Weights of a small GPT-style language model, trained from scratch on English Wikipedia.
Architecture: RMSNorm before each block, no biases in attention or MLP.
Training: a variant of Adam for these matrices, 134M tokens, 4081 steps.
Each number is 200 + 40 x the weight over the matrix's rms, rounded and kept within 0 to 999. Layers, rows and columns count from 0.

# layer 4 MLP up, 320x128, rms 0.0797, rows 275-319, columns 0-31
224,222,217,232,218,278,148,228,203,239,262,211,181,190,236,257,197,260,207,194,191,257,245,219,216,161,147,177,229,205,207,236
191,250,220,207,200,222,280,122,139,157,201,176,198,168,161,166,158,137,227,195,220,219,278,158,191,242,232,209,74,169,223,249
180,121,209,189,144,157,185,231,181,258,180,176,171,180,186,237,211,270,164,213,128,163,277,192,212,173,189,222,229,197,195,263
228,169,151,221,253,191,221,224,207,283,125,295,153,186,143,187,196,162,198,175,252,193,181,282,137,178,135,164,223,210,232,239
197,222,238,227,201,236,199,131,164,232,232,144,249,256,249,196,195,245,162,176,271,146,108,197,173,240,238,222,231,189,203,201
228,204,235,189,216,77,223,189,186,184,233,164,224,120,210,203,195,151,173,228,282,235,177,153,176,234,198,209,144,207,183,183
204,195,274,205,200,164,235,175,222,206,177,159,173,227,118,223,220,154,254,216,155,229,221,203,209,234,230,214,123,196,164,139
174,158,199,163,174,239,200,151,203,242,178,153,188,118,154,186,224,199,234,177,233,179,187,121,299,226,152,234,205,194,175,182
184,180,224,214,299,133,242,268,312,175,166,173,268,214,198,186,168,215,274,189,212,203,195,223,220,213,173,159,161,189,161,131
167,239,163,246,203,186,233,189,165,171,168,205,145,248,147,215,221,239,240,231,166,218,202,210,224,209,134,134,287,170,135,242
168,194,157,161,267,184,296,196,218,170,200,164,177,172,169,271,194,186,65,163,205,195,214,219,283,175,135,240,156,205,220,188
180,163,177,240,202,182,180,242,191,174,239,215,148,222,153,162,184,214,234,174,228,171,208,191,210,192,208,162,227,195,197,205
198,231,124,203,230,154,215,223,210,189,183,185,281,182,186,229,197,227,148,224,204,147,148,242,129,133,171,184,230,319,238,226
250,272,227,179,201,248,159,125,243,307,202,194,170,180,174,152,174,181,215,160,223,207,233,186,177,143,228,175,207,229,240,198
223,235,223,220,214,182,133,146,216,172,172,206,245,212,286,191,196,180,194,89,248,188,263,175,191,218,164,177,145,132,176,193
301,160,173,152,231,265,246,190,202,166,200,224,197,195,212,168,192,196,131,231,260,197,160,192,238,282,221,101,113,159,195,222
193,237,216,263,190,216,209,257,228,206,193,215,190,169,195,230,240,185,233,268,200,203,160,193,279,266,173,123,170,243,169,137
216,140,213,178,224,170,196,198,193,256,195,141,141,170,162,90,160,194,205,111,194,242,229,182,236,142,196,169,197,216,135,235
193,241,195,194,176,235,152,208,216,152,172,230,203,240,255,182,229,166,157,256,170,148,243,139,200,129,170,205,225,206,219,192
188,180,187,220,231,241,150,260,243,196,111,220,171,160,161,250,188,201,201,164,254,246,219,230,198,233,186,191,207,170,151,193
239,232,235,221,205,119,139,213,68,251,220,155,173,168,216,176,236,186,110,204,231,206,235,175,186,270,237,206,191,185,214,179
210,200,237,193,225,210,256,121,161,233,210,198,214,171,195,213,178,161,202,241,260,256,161,227,153,219,111,293,256,142,207,227
186,186,202,219,237,101,154,210,217,200,253,224,190,259,258,184,228,164,181,204,253,286,153,164,159,216,279,145,203,162,253,89
207,119,303,202,146,186,201,211,225,211,109,146,231,148,205,241,213,232,189,204,223,198,210,177,220,286,182,178,147,180,144,178
189,194,226,212,138,182,153,189,237,219,187,220,218,177,165,196,192,174,203,182,202,171,171,230,206,168,103,182,249,204,224,205
202,211,209,175,276,227,191,194,126,219,223,196,191,173,175,234,213,126,166,159,232,151,197,224,193,252,160,192,184,136,246,178
211,115,263,230,175,221,202,133,128,253,261,249,154,187,133,179,194,220,235,232,211,251,184,199,175,264,203,234,209,217,294,174
196,184,137,216,203,190,332,192,238,186,132,182,258,141,216,234,276,228,224,266,226,292,227,231,251,145,193,232,260,245,203,233
154,183,211,212,268,227,226,161,189,180,185,239,161,193,269,216,199,184,227,196,174,147,243,185,173,200,117,237,211,186,199,280
222,247,197,188,145,262,238,141,138,207,248,224,103,230,146,167,274,229,206,210,182,193,162,201,214,204,217,239,254,269,206,167
170,200,138,189,274,184,170,168,144,180,178,213,167,213,180,177,187,253,231,232,252,238,225,202,179,196,174,198,195,191,186,186
190,196,233,218,177,181,218,177,163,266,244,192,73,203,123,275,205,209,110,207,255,145,166,151,107,213,203,218,201,194,274,274
208,195,205,167,280,328,194,179,170,264,177,194,208,224,149,208,252,159,272,160,212,181,229,192,218,255,138,189,280,203,220,166
174,183,219,262,123,190,212,219,254,211,184,115,213,215,200,136,189,233,182,152,161,168,205,227,243,207,228,236,129,213,243,253
141,184,131,211,224,238,195,177,200,235,185,175,155,224,196,241,173,207,165,206,200,227,198,218,183,214,176,166,245,166,165,239
227,219,195,208,205,254,144,159,227,199,158,251,207,276,226,215,151,249,241,148,243,207,221,124,163,185,175,194,203,157,179,246
185,220,253,222,227,183,82,215,262,224,152,189,191,218,218,276,208,230,189,195,266,255,198,239,159,220,150,192,189,199,191,201
199,123,281,173,208,178,229,122,192,252,168,224,229,214,209,199,171,210,227,202,249,211,234,173,155,166,204,209,101,224,320,233
165,231,161,196,163,234,174,171,201,152,223,207,250,140,238,170,204,89,172,247,196,199,199,185,197,148,167,229,251,267,166,173
167,162,243,145,181,211,181,182,232,238,204,186,264,153,225,173,172,149,228,210,214,267,225,218,171,184,278,166,226,191,111,233
191,254,265,266,234,152,222,220,234,127,241,192,274,178,198,195,272,228,167,167,256,248,215,237,240,249,222,221,164,283,236,225
187,177,242,154,202,223,168,205,189,128,231,180,169,279,236,106,188,287,208,237,212,197,178,241,230,218,131,234,225,179,116,191
190,165,177,233,169,196,201,200,167,206,241,191,182,207,172,206,266,161,156,224,157,182,210,167,184,206,166,134,173,206,222,110
211,143,209,168,201,169,268,214,241,221,262,229,226,239,244,208,173,219,238,175,239,229,169,219,183,238,249,151,181,170,233,227
226,143,202,173,100,180,222,216,240,142,189,219,137,185,185,135,166,126,115,166,178,290,154,175,140,217,210,185,183,177,169,218